Each number is 128 + 32 x the weight over its row's rms, rounded and kept within 0 to 255. Layers, rows and columns count from 0. Numbers have three digits each. The size before them is the row's rms in percent of the matrix's.

# layer 8 MLP up, 1024x256, rms 0.0673, rows 962-1016, columns 0-255
102:115137126119065098093146088045126114210149124116107143148130114106112168119134088142163133075183193116124172084128137099135109111116129130070119158169121065119154173108143108129127178156053135145156171102115066136119097118178195092129114087128107155109134146067184118084148171117133147114098139109152214104129119139105211144136155112128078109107164181162106159135160189079088126123140149137153187148111085161094132109128156138138178117196113101102112122174059110117111113167190175119139128124134118170037168143131101091096162146150186139123125151183186154081120124143114124099145095124105125116094074113061174130119152135135189140083186132102197127081146156091125122117085118173151132131130085139150137161143090168129098111095172130086108108148087152133136128130131092
084:170091147159112086176134155063125178135097160135100111120120107108112135106116173163157148131145090137079176140116232123136116139148107112108170112116103134095125137139149138124092110147108119174125168056117105087172093128129099143121110082118143124145195127116091135102104079159108067150117134157136147078158150137105173137066165145154124161144142157082128169149084180106160140154095148118151238128152166118170140071143077147123158170135167141121091145103088088110126137152195118089120104153119173152140158129143115087140168117173138142142152132112177154161111175144152162120139085158110108103120108089154125091103165084161163160106155036110149123048180098097138168160145112115125186109182157059192126061122122172142156067124203144130084130166094132171103119088171099
097:112115140135106106116136153103090160111152107052122167124113131078123180112129179164119175144120103116101138132140146079079087093106132085085186130104091170133212108179113113149090165157096114098107087067147154153133097140131118142114121121125111050119123183123144143161043112087112146060144128153157100089156129117095182177127167133131091151154113167104147187126141077091094156115169140179128140134157121087151138086064091189112139133175120184135171156101159138128102124134153087150100113090221092105128148157150091090129158104108147189138152138140156184060146052106184124129174178085156122095170153112172131086125131161110114143193153099121134139127088118153128124146155135166099079134087167125131131128188135123142169130092167085161130134093150110191082143082174181
102:132119142122160091169117119122192140132128150072137172088088178045121147103133153183124183142161091075122128119153161115143116090076136137159115087109114100143182153147134166148172135121119064133163137162152136221087120148078109096111082123135190160158129097088119085076108135107069192162122097096115085130074124137161125106130092085163092159142135107073142116071149091063119143120102120123089161106106129127156102129120181096113093134125134136067167085123161110082128148116158033177181115099097096116108162133158126130113119142132093105151196145168133155171140111179113127138113104105147107119143196101089190085203126060137139122064157097091078144124145083104131144178161116134145154128130127086091156107139145098127092170067108085142113144110123129114177200165124110
109:156096111110167123156121101104131133169098139182185133149146126126101104062120118140162160151140117187085121145207124083135152140158107148111088150098109095086066176119048114168135132152144172175124064106158148148112100153102108118123154139109102168114127124093146099103074147157121165104064158133130067120132084077108137075099094114115186136127162125134110050171163145159134113149134135114125157163143141133171132086158072105133152111125175173135140072136172140196145099182115104121185041155155129067127129159122121126104123135093171058120172119147141139150105109149130080087093166108119148134098128106127127228166148136159198096140173097132125131163078089086148141099138124111069139191076115122122134101092063135157115138098198090073086127148171145139141164165164106
106:122130121148104081179145099077116104193107172120129161204053114161156127087130158154216121204100138113113153138118127138156156138118043110107128096125049099150164116150129136154123113081117107159170171131126120142129093153097079165165083142121135128112169150109140140127097134176155129195084145150104097105116110165120114160131089112124148126094139151120081093129124106155216155124114157119069133142128106104134099106111132096128118191188115127113144108169111162100123097116121142116128078125139172080103188093138046159139208162143084165127169158098177131160138112113147119121129134167110070119070101158111079128157109078090109094081133103144189102103187104126146114166163150098110175163108147084118132073157063128116144079150118162152185093165068182180154107147140107
108:137114144131107132170111121064163111103155116146129151097203151154148126131097093151159132144126135168113113137175173103114151103086101110146186122086106133100147163101157127152107195172163137112113107140037126201164124113096124150103150156110088105084135109115177179189100193168060130110120110123151115127157085113115107132139149115116134065132188155147157112130145146116109103122092122136084153156085165126125081122145100136140101138133158165111168089188068139149106133101123082149094114117158129136154152140097064080063183109138100171139062123138169158101113043163123130127158176092163140138182105121117100118158132198151132091052135097175146155118107175094200136118099147115146191127080148093134148124101143207126118104193178074136073119107090121159144197097156166
106:150125151103064080153133075134190153123130173123095123129096119094148144094129146100151161135115130169086149145120079140102109131127113111172151148147143129129237202070114129140148094110119083178104142124085092127078107129064107124178140108126121122174125133105146062165074113119045095086127191111136127141105113161102103125132133116149107125153097163104089086044115156143104071121089189123126114147196128127134136136165020118159127119145141133155063166105140080140120107132165075089137154161116080146158136139184100127173192132101154142195116161141101117069109149146234092141140121158110127155102182137167098175121094097147104153139107137121113087101154119119154150119088137140118139093091091097123106168173135161145098113157183120139106137166132183157139145094170193
124:123160141101118091118083134053097132190163093122131123191103083126166175093178095073127110174130147146100163160131107119099105135068130097108097079122072088195179127141136123135132155165137122120116104115145120132125100161164050095107145137105157170204145101145145064159104094094086141135103129193135148075121161162180143098131179117058096082151069144125080129098139135167146187154166133084085157149141167102215082072099183076148190093153148180128073112124129134156138186153163098140102143164154112179148148150114161159165112078135117092154140091176133134153083130109151132154139134149121089184154112159134150113193156131106095109126100159105154149163159113128207105100146127144174100110077144106124120072158140162138128134148095098140132161136118133137198152156112136
092:140134127130134190170109112134147125138098135065110096163155134143145114073081133162165136087124177161126126160136135175112145106169148163157166141097135119188095179179142143132135143114106104152160120143088080171118138125112142118192114122136155171187165123066103166195064090054149151144133165095106128139105090129162152142120164110077163137152146111131102097117136136165087128110104130136125141122115151150115069161067144165089123197178191152088179108114092148170143126133125099080126129126143175169091159108110124145096110153146106080168110150175099071120169196110223078167142143123145043121127122068140124177099138178192115138074140161184149154135106090107141172112123149189160222149147077154114104176187141146142159102136078120148107136149127114131073114119129144
105:138136171091125117151119139080128129160060097105233080103134105070134120112174153147164158113113114152096149125187105131151117115143131110136115098173067160131191137156123070195088108138105144140183188102129107156133161104123041130151104195116134135160117038145136113144109116163119073083182127083118119112169096158154149098140124111120125128096134151134094078051133150125155099126154111134112126165179137135086139105088119183133124091181115213110097087130122145109117114106135141094172142094116144093086121118110131135184131082172134180142102143099111154122105089112151084118195132122140109186145166120156126083166098174171049152140129137099156170095126164146164161096075103117139121124194159138180122106153156176127083101104143078186075108164134158094137148079109169
097:080121114123092074150127113155185143170110100076137147207079108139133149110134119179175084124152074168144124129102125132079103150133141086162107170137115148089177137095136104164068115119127160148113093113106061135155132124108087143175141111128137128210172076160137139115096152153059153107123238107138096105126152104075120137129143130175131093147122178089107087021153119141117114068064112096221147149126165111171110105128096078135148111099103149128103164124123134135144124147164119130166159136163153135116110117174100140188136147105138169164175137125126119163140130152179067131126082156140139121137183135108134171151065091161094121144148132128177044123122135141127133096176116144130150055163077116119085178119120208103125148151124121162071125176142095119175156138164136
095:130129093136120084088106147133095128164124107103164106142151121107136160134220111132136192129141099152142136098163118101089115129071107122119113117112127103172161157137150181130131150089106137076155132116127106104143151137084130189159180111120151080117104153135062079137184118108081121075100147152165196112165139108108200095099185123149136083136115120111078135126134171109080115102095161096120189130050183109134116112149128133134093150136142164161126179197071152154095138164169142089146186178127081126093173116146151122103135097158114070132114105072210190144133071149108136134149169170187122082132199114151051104135059091133143128155148120138120087134111120133149121133137112167058142126156113130136103208071120116154157082142170138101138107135098078106117197062109118
093:121171101136106064137133072113111140099104124092168101129164175086108094067125194133176155049101192134139108133131145147104106101142122119157133130104054159136141078163118152138123168188109070119154122131131122111117151129132137212143144181148131150164185116127100139114136113110123126129161129151137149137154144089093161123106123113146135079087143098122146165103122035146170100116094136111187118117142201142149132064067118123110095146147091151229158150156135108119147086084143127128093155089090115137093092096150089125155189106155095126151111142124217102133114133152197125164175109096175089166071145139108108154128114166138149131146176108145133091130188137153133149141117082117101160063121097087134177169094078166131134040131173079104140104078146162131088106124073171
098:126084121117177130160072147104186146053155089115118064148175108158105115138163143160157107084164155174083125131167153088094107110095188110146118142129134131145125134120119158057077117110167076103116152063158130130086113162148132157146165125144156129134135091117122125117141079090138120173079128114094130094135041112175156148128085123108166135078106121138113111156158111156082090124131156143094135153102085110133119090138133072138096139156108187171133139113121103063188104127108138140110138142107147169157129137111004158146129148126099132170178085161125129185139157173134154125114070109049155142071156197157096180143113168076114108109120097163111087142091111165156129074087163176085124130075066119155101119163116127096126106136139061120079132170094173137150112100125055
098:119141147145070103160141160112157131139081144168142105174134188147159125108162132205107174136107170068123120104100136078130143149087169080073188143162147184141143137091104120060155151126115093116148153172141116178097127138187066119176178089139117147158130135095162066129113178090111157138133104106113071134103143165192076086082115116142127137147141120137122127167126072122152088138146121049142104108089175100112179153144154065113145070118159139126166189141165155095148146172184144156146183148096094123109156172198123151130093162160088123126113154110142109095151120127106159111141074096132091191087094174128160125177105077132102092118140131157110084130145154049158195137086141177159125105186105076135135139091119097150080139104087125171165092127121126163149080099115132
095:119079122150111051076137134123082095071107164140090172203102164144101148047094174158137119163158130094122163163186199091120102139075172093145118119129113119141090146073129130164157111154043113112172165057149101114120142061089145155179160147174138151096146142058123068141131132123097138073087128136151146145204127112108139148141098118160176121108112146140009125125138151104142116123080184073230137140151165141090122133101133136160108157141104175142135111107098170108119141077131101162131072117155121107136176108089143172175120146103108126105107074095142154161135167096149127092077099146135103194146163105111082104123122104125111113119137156107183168087147112093167150094156099177149106117147146098110137095106145159125133087133144121116091108138126149161133179105113140
091:126151128070133172129123090144096137139105163168089132141042123082117168157165093107170123108143169083134178123123088127071118117161118123105126121198106076146157174120130108094089132164099187142190099159106132140091085090143175188119142154114110175106169088151164146146104122141124121156139117173125146117154095124109129162106170115118149115121087127095124156103107154091105100119148075079102175125149091129171082101113121124142215058121091100166096152128083097132148141184155134116110145138180170039136170142149135107158118134078143084096190150099117119139141153190116120111184019174112124119161134062118146123101106076095112123145162154212160097150099093132155151117119170146115104134072159035157109164176113099152135107093129152121187134167120123122139164144154096
102:193123122081153073135119136067182116145152156145119076133096086082143120141109171059140148148144174189134153100124113131164128126090052120080183162111111125125138161153172085127076117158148151129135122134152125143096126067186008093098137116142117110120119130094148102205143094120154132142165160143078124132154109058132150110091069128160128117146071119141130086124157098146112110130169125088134123099150111146111129153143086113094102191137160091129088124111147141200142131101161124130187082150168162116167118181138129115143176105126120137142126097150188137184075070105160100107124171134119120091116129072118191162182096163163144067104084136088138134184201092122173108159108156142110200103095147092149126162123098095155071139139169135118101140194114116147110176123120097
090:070154120120182161110133157155102127140177186139119127162134144168171155142139054158114123039086167152147107141083076136125138111151174115115181161148093078115137118116162123127096111100113180147115086148100197132163131158175119162126108141130094145136120062105133193183174106145166124152161177189119108132102087142137147129112138119122109081173084147085137157115119124107095104119145119115155132134111093127153151126082144140101184086151167110146088141176160078121133119178216101092111163126206145149070152149161092097155159127132112153122148107141102128171129146105164135164113075123093122132149119120158157134140110143140168144158104158194168147189150141140111174034178184119157182100141179102175115197204106111137148119149140163148117055140101098111119128181153200
111:124118080086132110142117176165130134157168108099122164113061146080062120132086095131205106124124108193118125125146130122098141094088125107179148177154141114095147151162096165116105107188155041177139087104163087139126051130149096167109107136122099076192174142091068138142111115139151124074097136165165123133153124168211109153131073129085140149061139117134132107152167052143139121119123163054158166143124166132151079148135160126153102148116129134142119110079128115107109090130101129138162091097176156167115161096124090110107138079046072118195169091191164138153196088115108112143101173068133127116106116168049104154132144134161146113150105167159178136156120148125129128125071142109121165109128146091152094156156122182130098165189163124155138137175133100166138156121110166
105:119123118106070155152052124102122097156111176118079163145117146128134132123146115105129142130121132089124123122139143199110145113153153144127133113106125065105149061111149120101065135144145175101153151141088128139150096032150148129143057155132140089146165166151153118149076130140117095143144146122085105100201103180131096142112151102140145093150117154058162157179114092118214129129067112119158102133146095101228104109028164097095151152122185179120088141139136119127120127107099140071138167139135130149131143085177133154169171151155121192128143169106141126153101132155119114163175075131104168108202068104069159103140119115154123111154143120136146081112148126097109231086109157119143183159096095105198107088116125111113137121099129131184156146085097167063119088088142103
098:158168154135150133149147086111119174100091152092230071216163140114184132134124106131159107139102148185120149183097148102074123089146124168164173079149096155171111154161123107170120179155105172125111170131082066156100134171113079154051098145146128124145141115153113121102143151121087159123149114138108103125165151176134139154124085115154170116147089133112127074170120138122100106119138108140134123142101197135114147098059121082113107118095132185082128153092141091091083099189101088176108117138160107135163188160211151117121088135176067131104108190163163139147095116119140111127097060049184091071127088059141135123148106166091089092111127189097132142175103130136131174119103107122102122159089117119125134130106128159174166154097158115130152150109059188124149144120110147
104:058135146124146120112085118064194143156160089105173110097108132118098125166197128153137107123140105076093197126081113145104150113112094064165147088083134135134153182132062120115135145102118181109102102141135176115119051087123131149115087084105160139145137123106159100086073112072111126166115170124094062110180122190113094065142164095155044117107147125134117126140144143157105144081097148113078233161096141110134153130143177139109105123195128116125125127126125145183152101167137098146166206133103132095169126149122134141136176097119125135164124140152150153139059164133128142112137146101136098083185160105119098095125055065133137148111125058089087171145105126121139154145126105154149169156175084101099148180108124079095089197127125094119086097134074139158113169146108166
095:136141181130108119133136141117136105181111093119116074151155180136132102183140098165183233113105167148153128167082137138164120147128139115109073132193146068138126134120141159164137093129158169111159131139109082172082083116070010121135104163155097208113080099124132151098050096099082106070105160094081162140111167184149106084124151111121091138177132102168128173113156147197146114149118190167121181162105135114120102113123077130173107134188121140112147131140148130149096147128148162103118114132137107132159157158124102129132186093190095135163109132128080112121150169194150134077123108117173125126117082088118159105148099144165097057111136126101194109084153131136102145169130083131171156102110063118168151121107097119126117123078164125103100182161148157161073127092094152
110:142111127085122104178140134129164118101120123057121118121173163173114134100171114137147119142126123146140138085156164130124110125075152052148123166099143133228116164183070131129157109117111081097108079167083148176153167140132148113163149133209157145103117084150159156153135086113117176103081179103158093090150167161148182110110132109094071141120141126083075133130150064192115126141163184100109157104145149041159150137112168079170139094058160138092188123165142150066168111128107103098081106104097124081095148179147090079067131164124120110157070148162119148097169154156110114087178090129127152152096106121147114140149136135183130131122138132077154092161109119161142124166137133113131155095052141109116169095116050170064156149134099070129096180112105130161116135117160115
100:136117146110137113105117140081094138175094145086119106120134091095087126140140137148199107132161160083134136148092122096147119128152092137081148079163062186131062171178114171093176112120048115166171120093106155124090121169163095157099135158144089088158132066136165104081176173100158131101134185164085129150155148058111165104098129110139139106143076125077129129086175091070172140148115147123143119117145135143092128119102123136141133125119107108105156175130172123132136045094174152138151144134159122049139137098157114089127171114135120124110125172146144134088060140180169100063127107127127151139115103145210088152134155122114087071117149090143130088162149202157126191094115176090111142186176107078122175075115132086128095070156165066121133175197112117117114078138129129
095:127131113101122061126156082113105163120125174100134126130084106128081115190079072120104102093174114186143116206150164120098155147134166120131137067089070174130106107163139147184125120128137095136141105133131135145122139139131152114141165130146123089114162181098095085197127169194071097117095122116124104119151058122162112090151110115166098049158080115051054062145120107118094087116095141146128108096167166139110112132122101115100129085119162199047195073134159148163082076161113166142155130073116120121121170122153118102113147095147083135191123120155124137176170111161130138165097056081143176119106176137168136179117155158117129117142143119128158061137203099130113147139129098160163138121092171122130138149131119140151078060083143143140087128198118139130080110150124117
094:205120131121153158175061104119156171167110152184195125130153191130153135144093151097141108157125119152138192090151130058147185152053105120097135088123124185120169143081086130134138120077177141146096205153091190172056099100133140075100114091113118131145151138082137081111166110148171128066080115125096136141139121087139162146138141104140123114145088097097099077125125121117116078151113138111192077154140145088173136130143168100139163146158094086094165170165107082160159122151164107109060186148141106101095142106120113150111171131097067077141140154146146114123182116167107102141165113167124169140116120144174125173147147064105175131057114108108110117123130135102189125110162113125089144173135115111167140151117065151088124129118076059156130176165109138144158121104147205
099:086105154108151163194116131024098166138147110172080143140166128103098137143201101127106088140121120158058121095133196135069112102083138084127107148101104073154149143057165153132099121167125083120153099133170111149139151188114160176091087131099137104126137118128104144172149097098136132139122099142107085124117116158174158173093097124139103120118078106118072109020137144159174060129132180132126143172066165090169111138149112075105166177181122096135118137104103099116127121125186104081118137148158118187110124124140069124176137124129150148105096101141131154141131133118202139167075106143101138119073169114179080072108051114124143137148117100161136144136082109108147152105091149143135167097103179110104135172163091136168140118141171171153105042181106148120163142081121137
102:145161163127175083130101156109090105108135125135169107169125103140089151087120145135089211077086086113157115146130126041135169045138100103079142180085114135203132165131116134156102168107115117140145116124110093142084118159073132125135135081113153103148148171092114127140142054076090178100116142080056156131128127104164134066131087109195126091110131158061099179107135185103129104082078151098145138149172135139138200070159181144147136156162143114108101172146098119097138168131138138127086077139133106115140133082097101118092163154146099121109131142137111148112166168152161116133172147129175075146134151097167048170093135133132091089152108094141108080111099103166115098144078092166193085106133169143126177140058155168076111130155111155091149156112143118138092085060137119
108:087144108120109123174114125117129098124129194134149144119152175030138094105120097137174139142155154187075162153179124105132144088072171080137111126115049165133175121070134134118107131125127145156221102129127149132127133109113089130119157123146124121081106107092094148157092127136163117153081112144111054072146128161142147194120107122105142072104066142110087133040160066126170072126148116148120140097134109153128195115163145097081228119113135116121095194151141131098105116126171126167146175171115131076139110122121137122187073106125127140077148118137130107162105173135207098150161077152160158142135153143144144101131103148123098096181125151122109130171144149123135140109125163139162150106103138117087174198120082082155110117117180113075148056109142156165103074133172056
088:127156128116184077094084105156082077115197119166099087178148165162170099090136091116157130089111127103147142141090080127129106146159136121135136086118142152150103145109152111112112116145137112141122165109083110127154134154110141124113162117130163080121204137105128159195171087054126102144109192103112108100107085224214157141136148121138162169184067192141106159083158132128148132132153159112105158129114079144114143115076110141194172175196133102186112098148164083130143096094178155169115112168158121134162123124094108123131115160150131150157157167104139151180142142124126093164115114161118100096178108144107115208131111168181121177101153084174141148142175147160172207025127145136169154133110159166157113159076148100143116106155122189102133071122131155088112153151112121
114:127175085120088143132096063125069153097054192114170092103176161040080183090099153123120160114143159143089126152122074152115164123048165090113127098114077130118183135136166086142166154143104152130166161131106094131145162060119133128121069161115090119093146117102135115164117142151125137211092132123105153047116113126104187125114127106117152125121123183068160117106144097131077156100176151124141137123180122119150140120075155115123190166140110138119092138079130111084119117135123127113099118087126094105107139129135129152159128144048156115140100085140236116109168143204108108151135112119130159117101117166107150121131105120075078148188132201111176071148155087161136123091146169145100085137079094129180181105164154150154126155132142150129173158115101142150160141123194163
100:142151111104111104136158157068137139113045140143113109116087113144120149158131128155113122134144118125172197153206141153156109093154131068120157095119098118120109114131126107180126148159100218196168173154128103173201129126149095138127161181106165168149114163142143113164153136165139093117090132128111054103127100098136109130136102112131104187177102167122137177114134173108144170125060081104140165153118175098156089074136120105169155120107104081113082128139118090142104201129093160088062155060132188124124107121154100082148105152163149149145155166086112166081071165155153136111127142127171160048130100112111196118129134077098160054150189096203091107148120159164157133094124104129166110149165128110146086121104096154079147105116164174101124148113097061085136086138121118
105:103116113157159072113112138152091162135126118124123209140181182110088142130169102127182165197118119076089103130152143106135152100083149122073171141075165175111123150133076155171188188113148073140101187127112140139132076176122124159136156102152115100135178123077133122066093169107137179148138131099056166140105112080166144113077105110082091142077116110098109091141137093118161117138076106104123188098138070150103101134111181089114157133151108128116136105113147141151138086096168145072133113175177074138089191126155077096113148136097064102092124138091156177120142102118120134143145129064093098137138156133106122185138113104117170119130146115100134177194179118108126185122152177149154174090159118112075117219131145173122072091115188171131126123137141163174114124119073114
102:148126082127142155139176094110138126073102140116165080132155113100134113133116170159147161179175124160113097137151120043126185113125187076108117165116141149106162091121178143169091068109142154182103075152129176128167106092117129121143190098178132110112179082118168133148074127102157123105109114153125178144103097067219098078036149124160104161109174129104130144157153163136155113105148156152142118192115124088112115067130170110092199149117089198094137097172120134142142072091127088087192095119151114107168128115146106129181145145060131070099130135097145137121136077069119107135152105135196118129116124157138104174160113134147091066164158135146199077098119174137135145092120141153088115078117142165131095157080109115127096138090113115084120136203083132157112136120142154
090:107116131127142070165119095044122106150127144158183108104081173125149146131090178129159152108185098087082178055149123105115114086148100109168124139089101103117076094122165105146103063122079138126119132150107148111139066127128104140118158129098109118093168106106149112072168144093146095150092139091081136134147149183174152102097168123117124169111082142080104137097124116088074163107023118138132130169112186125113188093127091074138156130183111122093140154167061177112105123149095147188141151082172179134125160157121112163149160143155115129125176106067137158121084128135079136116099095097100119187154153059174116114098103073164144123136162138143149164100192048166103107137136172117150148142075128093159084112126140075111146140176110178126104150109085119148106137058159103
089:101138102116123133145057153055131106110147123100122164116150129151057087121203137142140079130164141130115147137140163149140113057160130078163160174123089104128100172087134099135095185123147123152114138092172091124105140182142131156118159163113132110122135119103102115205104154098084083125101155136107157101107088170168102124053088134114113137153075117098059102095133154150073121097052154061087149198105108115192092075114171107122089105099119146200114109177124135103191180151141132133148148124109111175136137146179083067149132203086155171096109111144131136090093102125143131148171147098154094139113170131130226121112127181086175133104077090179148124139143128175081146098131110147062115191095119104090105127150122117116162117170146071111146114119135153141100166129126143
110:095119098116111090094081123129077129112111131141118132114214064100172128105098116097111146156107112124103139179077163128091115110109169143083102153103130128086161086152118188152105105172147216128144114136095167129063163141108122149145120108190126068178154131091099125149134158144067138090127140151089115130194086117109142090105133117168126088135128061084080181130104138158114138081113113170077101108143122134174122149078134211137126143116145137159134152166146129193062156125124128152090094128142072111155139183155105120176162161124131119090090152115220167104127132102124114093133147133044082110154185136095085175118098169116150160111160113145140075110142110087174162103132185113149176166102107131178102094121104114197079136150075094113142122156166177150069109158161150
101:139139160105158099118140124170106102163134130134134102169111158082195147121120162102142136138162150082069158116078156150052115134135122135179086108078176152081154129110136148138112164115142161128166101114152122165122145075127124071112179080132093052118202111051127163115186150135140132149084125180031143139154114111137117110127127109108134105080065131139058121150130088148121062121118120173119127153136112114168128140159128138132155112136116137170137168152091196183156099126191099132191190198098123094126165126173111135169088105123068145131106103104205118107097109115101129159112158157082129194188127111114136180110101105135144129115134128117179129116135160130144124098152077138161148145102157042098061201159125156134129089158117155167106190131175156161122148102095165
101:095126086101099115129166123126104111131129139111115199145117188187166083139128080138143111055161136146098145145138193137130203138108148131116121092130161140134171070149156217123128054177147093198122102148152161113122103174177107156104161192142138073091117106089086114137127129134149160171086104093011124095129170084101122103119131111174135117126130169098125096142139057160130087109163133091135152134133114162176153114157180114145131130124163082130141119089140189089092115076144104140095113127149130082183096119157105141125194123153130123190161110142114165119100151120093133163173108103061154154163148119145115040106073105187135107125129106105064135146127128119124108162170140114084095122186137098149088116136139077145115118135191095166069124134107156154120148161185101
088:109138105127130153066106166153084103139089163095141095127101194113125118110134158167151094107140131120130189133113153135122120154128176096126116069149061112143100110128163197153083150113151134104105142141113107189074106130185068150128188179119123134061125088132098102194104154137142140091108122186120124111145150190145072109138104119108168078103130174168121144187139107159137142104160127146100166111156203121153169095106197100095111089126150164121163159090068114081167144160202120110127138132117140128136126176138094095137156113132060104125102112148184252159097147119167146167136133134197154125137165095104137111128168082175169082110141068093165176118150088141100194136155109122086172152100134122137181123103115129095123132083164113172143119149158136176096130131130064
115:107132136106098101114142154052116100116119131157171149137112178116121111086164092124083145116143159134130152142185076156070116164149096046112140162108148129134146089095138197162140110128093139162190178119127135135096120130094118153061162110135162074114214153110073156155134167108067139198100128125126105123155125101111190150111140126096102125112139124120137157084149142118119102115147087119106103211123110135140153091128134092179233162119145185103115154131123172170126087199133123099105131139105151099168125216173057070126101085148186090124114145157144119120082096128109131121134117100168126127082164080119075116195133119114151118181155089145148123174191203112160107085124167148107119095152139084167166121124075169114120098140125058171125145170116128111127094142114132
092:099158080107122066105160188120134116153101117100184113135136072144107158075094098118121168112166094165164129188155088143098140105152126132131100176067067075105130125135194110131121077150083125131167132115136087134064153125148125109083158105122094193101156112100132119099164173116190118149093127104138132086135118115185141036137087122192187124068111118155168123121135158107126126119094111187149149138157082127106166087046156115118148169178165161118133131130156162112167132149123127121190125154120111136141155157120091112114129066090139159173160096112132194125067158092155115122177150100160093149177119103101110120151135051136106111067118108183123131117160139121129159107156118129136109112090170145157248086129155161114151102160113087129119071095108155188092104145094104
093:169153137131121139098115103144145095134126213127133074117147125147120151076096141164138187111126139138129137128116091162106158113116095168107149169135091133152164118120159154110054126113169107088143143088132106156119122130121073133113076136143134159119181111099121114153119085115145123091163196124067119103104131136116089154128183135142096070119082099155147096107202123205101142096078143109138112153175088053124127130071118128140153147151191077118131110108155080132008123105146151090136124150156193063130106127129108129120200177157117176120205137144182147143172107165120072094103104127129096155131143130194159057156106178168130141144189133150125109134117131125118148135112147205154176107128109145173101118095139094089126102160098135183164070119052123184177142105125153
111:138132148128118139119113135100113144109100123108127100169128104123132108137137135137104109163172150157135173122121171070119136105081112134074074079101096096122112172198078154095112184097088069102128110167140166142182104118113090146172115146212212110144159162049100121149136072163167110102086166177096147105208161169097148117125119105142101142162159123172146074149136205164105167128162191084109084116145170107143150122142093136174121192170145138147121108104111103153149106122101068157144173140164126128125148116136112130088159179106065156069100128155146167124147136168092113119061099127109144151114099119184140170109144173191163113076137101078151107113120097131184111171158114139096117141160198094144134111098068141062153210097117128125138094139096134180089127140131131
102:112096109092104126091092163127139165116133130111154155143135107141040139088125101089126104107127142091088152155144080118137099127075188134098155112157159175133129156109172132165126145132136126124133137120126171184035070134168097082130195093143166122150192109065112154128081128108165174181098119123139124039169134157110175087111140149145115172149130078167138163108190144121075180123119151106153155146167143028152126120092112142120102118148104075109124149119114087126101132140127088142184094136239141107133132148108051128113135203107126179092137108036162135130118108160092060138131094143118132167078106149203141106103112124129128131075128146130129129135113146156179106165181139177135106119096056128108133144128084129061127155135130083124130101079133108146105136126145101
090:187083123127069119086146100128112183133087134123116108148095100093142146156079187164140131147147105145129133097143121097136102147082087189139099105119133092109184140156167153162145137146161048172164131130091105132100107114091124101168151084203151093142163148103203077102151081090097121163064138181103105137122167134200136161119131145129108136044095137080144070141180077173156121145104115144196131123059149095121145099125077119131077169208150146136124108165132113102148078103156152120178079071115112115159110116123067149170133126127154109158174192135168122176096093155119079129144118159084143110112107071098138124170138118129104098089137107170190126106169080154110105131109084161094152132098159089120153092115131136120106120149125180175080195106083118117127078112129125
097:164139169110166054144051101127098190133164127092096150188162127073125134115207122222164166085098196149082162133094177099094134123146143136131127138183112139131137074162080118171099107133145175122134161143135168117199119058104071131075138116081158165128175135078109169186137126137099088084133153112148134117109097148149139169101097146123119109153145146112111119073137151140131080098088141139111137127111185092119173103109142043107125118147185135144066134136121144141127113123123117113148102124152099156120131140185079122177145169024132152125159112141097115108129094135166141154118108128122155073129122250141069113128099152126153102094135139111115157141129158102150150110098113184129138139072117143138172200129125167136098156136161103120152105104098150191159175115125114
096:162110093145109096109148179154130112126143168106130081188154200117106121087094052129220059150138155170125131121113108174089146097104163149126150111137109152123141156182178148159098101136099174161141129188170160165149081161094119161066105108145181147120177151144086134118122142150142145061127218093124104138151068191166113125106069106102113129146061136136098145105196140092096104126147174121162104163155127138143144139075153106164159098098175137085139099205156094128122091160119121091121052193083093129072133162082118177165165149195127147115127086162155143110138084114135148124114074132188110091114121077111157104126110143145120101164117126177162101145130165107120083093155141120157129209117143121139084171113124104145154112117176135149104102129118156088112163115117118
103:135136087137103079114107122114114157160103100123136093080197102099136132057155103124104135146103114105123168143067158090138146092108080120114140097149166180182083139100112178094137113137128145103157154143141062191130127143116164165077146117122118109172104124094131139146107139065134129154127161137099154127129101117163148148128133101067129129067103150124142098154126173152118107150058160164168124096134195086193194141152099109130155148128148116163157120174115118146097100164090168101194163070105134119068129187159155097131082127105100113148052092105137148150088165140112163120184166129094131122109183158184128101127107114098117126158145113101180097140124130174173055075086110129111185085181073090085120131164091104157156098097114039114063192159119100182116144092146158
098:070147144132105132160143176084196134136118124092132192178134056109093129146145159150097172092181142116121121145063163098093080119096061082180136112094113081122155129105102097155084112173091153144079092108115033081087149136116064118127111061118107157114098148142143111087074139127104092161139178154149161136121130107096140114115127125117076077118039113080116140105130173131120097071094157109120165104080164100089078153133129128120118142103095132160134139096144129135070139141158122150164101137131117103122160158132111157088142149112163145193149142156090118126152139142106109127123123108108147142108193118117119119141144116134140015130143076137115060225122113161139147145235162174042146104142129123127127149172088135159108134131162108134121178189122159102148127135109124
101:142132068118116140133167093142124140114106111138119124125135154123107129050121184137121161103107158178128144215104113067149126163100166129063169112106096122144086046175179095096127157180110081104170140117116116140120147128131137140149138149145105132104158121119122155129121213172132168178111116126080178024092184140165091153085096113149204129109202121073125097128159177136184159098107184139124150119120128112114125154162097154112119132159132186173125133126114060092077122123115125145072147082117112160151124134135151142138136127131132129109121151160164148136147123177136101142129131121150049138092095136099130142191095132092126118124126141103156069138205154131211127115089124145088145119141089087081238126093112151159115138040102163125149081124098119163085127102155146
106:157115102115141139122083138120135134171121083111088139122136064081120136149098139153161139073114138117155105191132143189139068132068089089144101115187124112135091143164160109124094117121143188149155100115099051116107119120136155123138151117162137118160148113107159125133064113113117120085035141127132173090117153079124172055108139103129091188096169119115110104156150126180124121122132145034182122139114178086153110142130138110095106106071186162151183107144140156069136084118135119093074097110091149107114187108169154090148087122116137167180116119126135136072137111137121072102119093164148121078210147157090136200119136087184117157083106144147093111129104108121123200172176149129086144099177079111076165188103095138105179165147135098110112146103119135153149159072134060